Part of a small language model's weights: rotary positions.
Each number is 500 + 25 x the weight over its row's rms, rounded and kept within 0 to 999. Layers, rows and columns count from 0. Numbers have three digits each. The size before them is the row's rms in percent of the matrix's.

# up: layer 12 MLP up, 384x96, rms 0.236, rows 257-288, columns 0-95
# down: layer 12 MLP down (transposed), 384x96, rms 0.328, rows 257-288, columns 0-95
up257 095:513473514516491501504505490450469512486539478523487477487516479530509466476518472515530480516519503521533525480519487504481537477532513502511452481487538490492488507448519463502498499516459463517476508497489574546514493531531521509462539492534510537539471480512511527477497451510511510540
down257 095:503531546470516504489494492499492480478547507481497495522487495479495535511514568490523494541513436493461471505509469512496485531458483543452516453507541519535502509523480466555503505466519497482524507491505483497522472506521510496500536513495481513510471452502504465539498530512459507481
up258 106:496483507540516484477522455474508463497489517538497487494510517487542493547513529471505496516510509506483513471505492473518489502498533555557498506485485488557486496541475510493528499485518467463471498538493571519494504477488512522452469535482502476444513482509468536482479479521524481500
down258 098:457504521546484487500540468490506506526518509519493479489503505486543501510497487508540487518492495483533482500506503508496492507496509485492474522548492495511520531537502481502535548451518487538496512526481481534507501518489485497520509441507492492386518477529510504539473484554477522507
up259 100:460512579474497512518511500487487545484505507497498516495511497534448498515499509488508512500443532510467490493513515493441470488542526458491529457513482527508502520532514489514507476473462507471511481522510459511492521463478534461488506466510511509524503509503504546483438541506496515492
down259 094:541503464514433505505482507502493493502494489473485540499518519426466471509517513466519496477480506494550502491506514527545508504525524482504495548479490518491469514464503466530491502521485483495454498545520494514495489516483504479489554544501495518504545485523541504477547533474487514531
up260 100:474478540498530525506439523512519486532505497492520473483508468463450471500538479499509507486504520505450480505477489478497507511502517490448491548541510495500525518502467533503509525494516514500493479480400512549509512514467528469492492508516525491489507488552471518516475471501508496491
down260 104:494536474490510462516530541464501469518488471502504500497490495513464456486531510494477506513521471512503496519462500505495484467499525532504512523497487541507481491509493456472525495550505465475518484514406515483496501506517485526537488512512468539573518495511508499509536500530543504465
up261 087:523497518474500520523471494525518486460520537532486530507501473512467510550488504519472490536490522548479478484536495472459518498509455496510458489506505476523487498492486538552490496470507483458564499500510530495488461535479503494538478504473469509443482473498499511481476508505470540538
down261 089:502501562501505511519524489522482448514488523539518499512543490446518523524514495524507505530508437491497475496524512502494485491490493495526494497471478503569518495458462503513494469508473513489523504505466476563506546511545521487495475464466479496510481482545477506472502520488460486521
up262 094:484497486555476509503527481528493477485475501491494528486524506515502491561514495514542524520483531518506543522524490476525495488477505460484504457513497494507451528505477555509480505495478541550522498465561511513512459513463490493460500549469499556475528497504526483512505510533518499498
down262 105:530517490478505435513541512456520481495491513511506500469507482540519462513514513497505479496551496487527527538505469545480499524467512436490541517489459480477498515487528530479483514501510536484510508497517473476480508502446512489503521532445534544520529524537531501471519497512486499491
up263 100:526477468486499507490509519511498553517521477515479489449519492484511532460541535536491475467500522521486526480546486515499483506528479494506486485494498547483561526523513491492519516517499503488468487508462538529508440532521480530496510515522504526512476479518520498487480464564535547505
down263 104:559475520499492498476497467540462504479525519475509506515457515514479595517481475489521474476494502500510498507470491495512483512486513502474454475501508482492604463497499494498499480513456485499489488479461496462503526514492539499485497509477498507478474501455497501493472483477503494480
up264 103:498485486495469526534497481488516453453531500558529460461489494500490479480475518519498481495515471453470517496540522471496504483507537522490489551481470488499510483517458520502482524516524527516476527495430522510476509523509504480494523492516512528481465459545489498527516515489459466540
down264 100:554502481499505481474507498503477472477501532513520499496527533524489567524484536512554501475428472491495488484476455479531518521534515467522539473509531438495490491531505525492471495531470545523474479502499490503497496516489462504485504480471507478483495520525505519514455471482485519508
up265 100:522499543503527460513485536516499548493522502503494491485523548461537471479521500541532516525476475496528501534524495514439534510486492467481504486520492509479502488467488461532479503515521458498486486505514478470462499483513522520493538532485492520513469491459523523499505473531494426534
down265 119:508506507457503471479503492527504464471492514518543516499500493495522510523495492509507501464506485531540499441497477523512486556481486511535455520463483502537458516509492534457507478497462532507502478466482511498499477543486453470540492504494488524485521519506538467549471473487492545542
up266 094:462470466486495491509457493473534504513527496444515514491496503532488486487485512479507522505457497477518501560497543539516489468507516465479519472476499510485510531494483510514469509455501474571550510467505482497502481470479551515470504530468522491491495489487486501472543539478541511516
down266 098:463469500505490523490536506523508483472513470491497516542510502509495513508526481485482523506526477486495515501450460494446537478509504464517481532515499528516541528493504526515441467533528460546548490495457474539502478500454520497482479533493532505518480443494488505526531485520488511480
up267 100:507475506559509488510494460533524487530485478545502471489503540516491495492553503564522512522514512508469519474532517506515525459521506504474538464495528429506501512477517496514488523527492496494485501496535534456512512551498502494482490493525519491443522475468502466489496522482512541486
down267 104:485470497460476481542453547523479484486481467499540500494525553510463470502544505513498520510526463539522480544503523510501495505512529515488524497495454499515474465502500521506535473504538503502495522504433449485527513473512513496479515460477495495554510513512537464485527482494507489489
up268 100:525501480501505504519512482531468481547457490530504495484505492468501521514474483517513494529477495457477517488527480517481489527530509498462446444520485488529501498549490518512493536503507474455515477473516495503544462500489503534566474561493527519467494462509506467489498515487541480479
down268 099:523497495470486524459497529530516457491465503516447501497475497525546493488506504506554514487515490445493459507545520510519453492536489555462493503477516524503521514488511485506497492456485485482507502478535483541513470491511486488513455488534477528453462487516517532517511461495475463488
up269 094:470481479512467498494493479497519501510478507496490468514537538486418501506493456521532556496467509506454515508466518548473533479514512548476468471537489508464474480467453489486517478531499499527464491493487482522490498532524531484499462531494479509460508488493516504481490498515480491460
down269 100:493482472462527530534484473522526506484482523504530455502516480519409480521514476510562518534500506505507506481492509488461506492477486507529486493507495515526482504450548482500513446492505473477460511503458477556530537511506489496517477519533528513488488518476512486483506517472478482494
up270 093:514513520492525529484469516501481484537500458524490457493519504480488481514470499527498500488494519485464478478518506527530488524525498462502530521524504482503484463495463471531466516519496484471546499525513455524477477493567511522461510513545530450472488514504531489487461470554537486530
down270 107:476513483471521521547465549509509479521493454480490497492492508544454520527499549510440499517479532512457486491477515474506476528502498466531492473486538567507525509541513514469504487499527470519488526497536479488490502518489524545492491469500489543530487504511490509485509463519461485506
up271 083:491509523569509469525533517511499494485493507489455517481489496496437453503509480531510521500475504505475544551526490502507520542504531500466463482540509507520487504500537501496544464555491485543512509496517505511551488520471503494508481507473518544476479471496522500503506522519530459532
down271 086:482521494482485458508515531512511541534514492488534513514487499475418491521448525503526466539499498499511478514504492472495499494503512527520499464484501518478484510476528514476460464493497532495493437526462507538542475493505470505484462472466517486516516516485498517504530493432482536487
up272 092:508432535454545478470494504475502487501529510484506519470486480550461506504504530493523499485466497487458514519501551478538522464492491456493511463477452491481518522490518498544520500491543535502499554516492498491517477494450501472493500505489455475499508472494459495486481513504516531520
down272 095:502562520576500527497520526482475516532439493470462511520507491473492486508498511480489500480503506499506482502497498482486549491527520522509544486541523455462501456508541502470488543510508477506525472483520508507489496464470451486489510499524490530505520537447504508532493466527491507489
up273 089:540521490520497493512511511497545466518504509524519534553478439505497484517466484469511498515516502481459542505514521525486550527485542499532469502493518502490481457513501467516542495489500509514483493446496506520452491473486492467478543508554521530502521525537489514491479514458530491528
down273 096:487503505514552512485521472518523521475505499478526518521464480498483505488491516481555516559498530529525535522468519530460502479490503498479470450503465502496528498527504535507482478502459474481480518504513469482478471503483476494496500544503487519492522502534476514568532441518538496459
up274 084:439473500515501517508467473506536506453494526457465502484527541545467505532489489484486450507479519512487556511491443463482518539480515524486537484491477472501486473467478517500452477527504480508486500474516480500484528521489491498467492539510511469486479513483510491491498477535470457484
down274 091:500496500524576508452505533531491517505497508515497513507486537495480432486501528506515488500501532479461481492478492536489479470549497481462512517476545511535481513452493507511530506500492516455457512492486460522504474516516454511519537488456499478495490530524506542519534520500521532508
up275 086:464466460505475484455540520475458506482479489464547522540509484516513494550500514509512505485463484534483499507522486516534448511506519527515464530521444471528510463473489514477528461516515521468539499478504479488514503481518481480466496489540492500492488497520511521473466453496527529494
down275 091:492508539530527496506440504457508501490511526501533529552480531458523500475535486518524517516483488486520505471548491493511548477522538518478541505482506512514510530487501517471519530543498486523479507523456517494507492469539517489498478460553500485501481507552518524509488511508472528550
up276 115:499495533503451511523529483522505469484512513535508465521488484479510498548491502501430501462466476507475457521492516452529543521481512484476549521509423445463478511456531495464494492514499493513512497474482464496485507497487512495470497515522499473518525487515524503469495511487489528515
down276 109:465482541523479534496481489547503491444507481511527510504516482494551511521553479465497500509475466454477487490535518487529509552457524521487505517485453493490505532486518539516512486497487518514533498491453487432501514475494523528472480508516537482547502475509478500504513464492494493512
up277 105:493526526508449456534487472469456489512482538492486498499491502496506475529485504523493488512484495487554472449509507532522533494514485475528492492492491487497493473499530561537533488540506480511455537470526494525542524509498489466477494498451551498454533503471511516508539472496511497486
down277 103:477486479471459507524480477456505485513473492531543494536501547515519516498507483488504502463528498468464527545501508468493498523499508524528515490470531504494452509542516530516465525503497479482516509539492492454500461488498541457494478482514538520478506493481497519511522545483518426470
up278 121:537499483505475531555456480536512501531547457533522485471514490483505504497497505542498485491488507547528489498501479487501468515525499506521462509470515547505521508525483472469554506522532488522533492507457493499494487549537545465521485510463492517534528466492474490496472488505518460523
down278 104:527489477506511464470478498495473509483499518481482498530496502494511505532507479495463487455537495500465515491520537478527514501509531480516514536445519478533503537494491486517514543522465519510471504543412522561551490489482495485479531516488499472483493528503497463506486541483523486529
up279 104:483508481535446526551489523507501444474494528502546493484522471492505455501493498472483503491507473489465497462504477473519486533494539509511470486476492471485518499481473468519495487475470474476519537441482508528522484457488499497530503518461498474516486460488568487500476517540479499516
down279 099:495565502520518508498489537486522471532485500506474490543486526521430500491519494418523532518531481500524494510503474541512503483513531501497519488511537481533506473503497526492502513451496502458508544470502544479548500476478505474489454486497511483531525500478499505476501458517491495521
up280 097:540485486523501527496500478488518467497498503519472520500474441539466458474447529536476449551465484495499458516487484480518479508507513508514497511528481483499493481496505522473529500526494512496503504503524547516521498539470509540524455501520557477502458527539522489484487460529524489508
down280 100:469479497445547494483515540588496489493486459488511494462488476499532523522494490530474493561465495530502522452482497492463499551485508516485492494490489480474500471479530530478522460494515520513502489521512480443508463476503508516527481480477482495487474512543493497500511480489471496485
up281 095:536500508520492492526515520511492475515475492561508518449483479482503492463524499507509540509519463508486486464486506505527537521484501524469517513526477522495474515494520530448525494519483516536501546480534469462492469514544480507487510492558493504496503506545498532447494508510568477527
down281 092:520496490482526500489527484491481505449505533511491513504486509455505489558479501492493511471490516546459495469494464485468494490496467519551486546507560506451470488501502540476500515522486508494503539512487482526532470523508490517507540485465508502511431478477486484457497496512535515546
up282 094:517555485511496525493498458487479464531467546509446511526523504508488499479519480483516481493462481462470509461534463490448499487488547470496504518500502531516481506517468490519490509476457500540506564487514515499476549493494491478472485501536519539511518508477463515483462523502478511475
down282 103:498470510526523514546516541519499473486494450489546511518510500542469513497531484484515485439529526529537541517492497519534522492460499495458507502493512504526505479476463473496539464467476501480524516532510491530510504511477474533450508494511489502446506474458512547480512478510487480484
up283 121:471494503495429523479548480493536497473485490463525484486509494537517507492498552507440491465501528512491541533514485485482559466514513538509544509501503510471512473455515503516461519486526491495516529508528493506469453531515504524453512493505529508507497480523499485479491542510498534489
down283 130:473500516484483483467562480472493504518516520530479475471515532486486496494495500513490498449492524480504496475537475495476502492464483526501496495473502515505579493427510464525514523501495473518474531524519482532507456475524485536470549484514512506521474543457512503462502503521517523504
up284 100:544494479542495509491479516460532527532489520509522500429483507485507492524488496485538479471481479539482513476454485477566502537518542482523477516489507521510514447519480521489499466521508500516490476509487483506469476528498500477509498506468528504537499554482473489496557497539514527487
down284 097:438448523500505498521508499535443503524459529539497506502491438499510518516489529530546537492501536514521500526462484466532498491503512484512496535468496490505524487487472501501522556519499472456487498526479521557503491491487515515515512481535455504502490487504518558491526518494484483491
up285 089:527501482492507463511532495515473481496487526486548482453494495496503495494504497529525478469488455474476546494466489518539502480514526499510467471519472491481523548524454489543486504533493479517509474500507530506507509510519470501490482405551523520500547508515507519501505508492501463546
down285 093:514508488453470499546506518475512516491481463488484496545470510469488466484534472515506518571532489463491509529489476485481490504469493540505507507505461462492551510518532514540486527495517468474482546494490492524507469476529510513508529508528553483510464479529476473463486527515519492520
up286 086:552483467507451525461492490502475527470492492533501560502492512520461487464514484497511467518507479520463475499505454496477458497500484516557513516495476474477524488504509487530505502513425483541493544513505528550517500539493484489484501520523523483481518478533477497463479523484515497512
down286 091:503535510486525416513504516545496456486487504480486457540488488551486531469488499472468451528504477507475489522521455485499494537477493525459502451463488550493522500492542506516502493524485489508502523507505510517495505504516504489490525507500492498500504481504478431547504513484516496546
up287 083:535496470534500494502513520533527482499494507508512549497484508521510484519502476506515582439552488473574469497488502477522523496546502507483474505532516465503507519461490503525536482507511499515508535479489498456471483520491451534519522541506524474493495487532467509486496526493510498503
down287 099:451478524470505512489478522472522473494525503486498465507488505489511566504442481475481508494503547564542525456502505477511481453463536535514518524489473519499509523465495494485533479488522521466521486485488512474514532528507530501473492491468480493525496459530525499533510526481473489477
up288 102:507491503495448524476465528531494537476511537520489501477488505498515514509517474456501530505520482511516565523506529520518466503537489484486485508569490477512536515480486494506486525519495502506456501498506525464479511510474424516483523502501497487561510498489465484491469510536450521532
down288 106:498524468465504516522544483509562491496436469513497485492567540516493493475479492550532514497499467500513538456505529521542480482505519523515498466516461482480518519481498517457485537496511472475485490501457487478479503483500505490519503503564508495553503503532525523500492496506521501506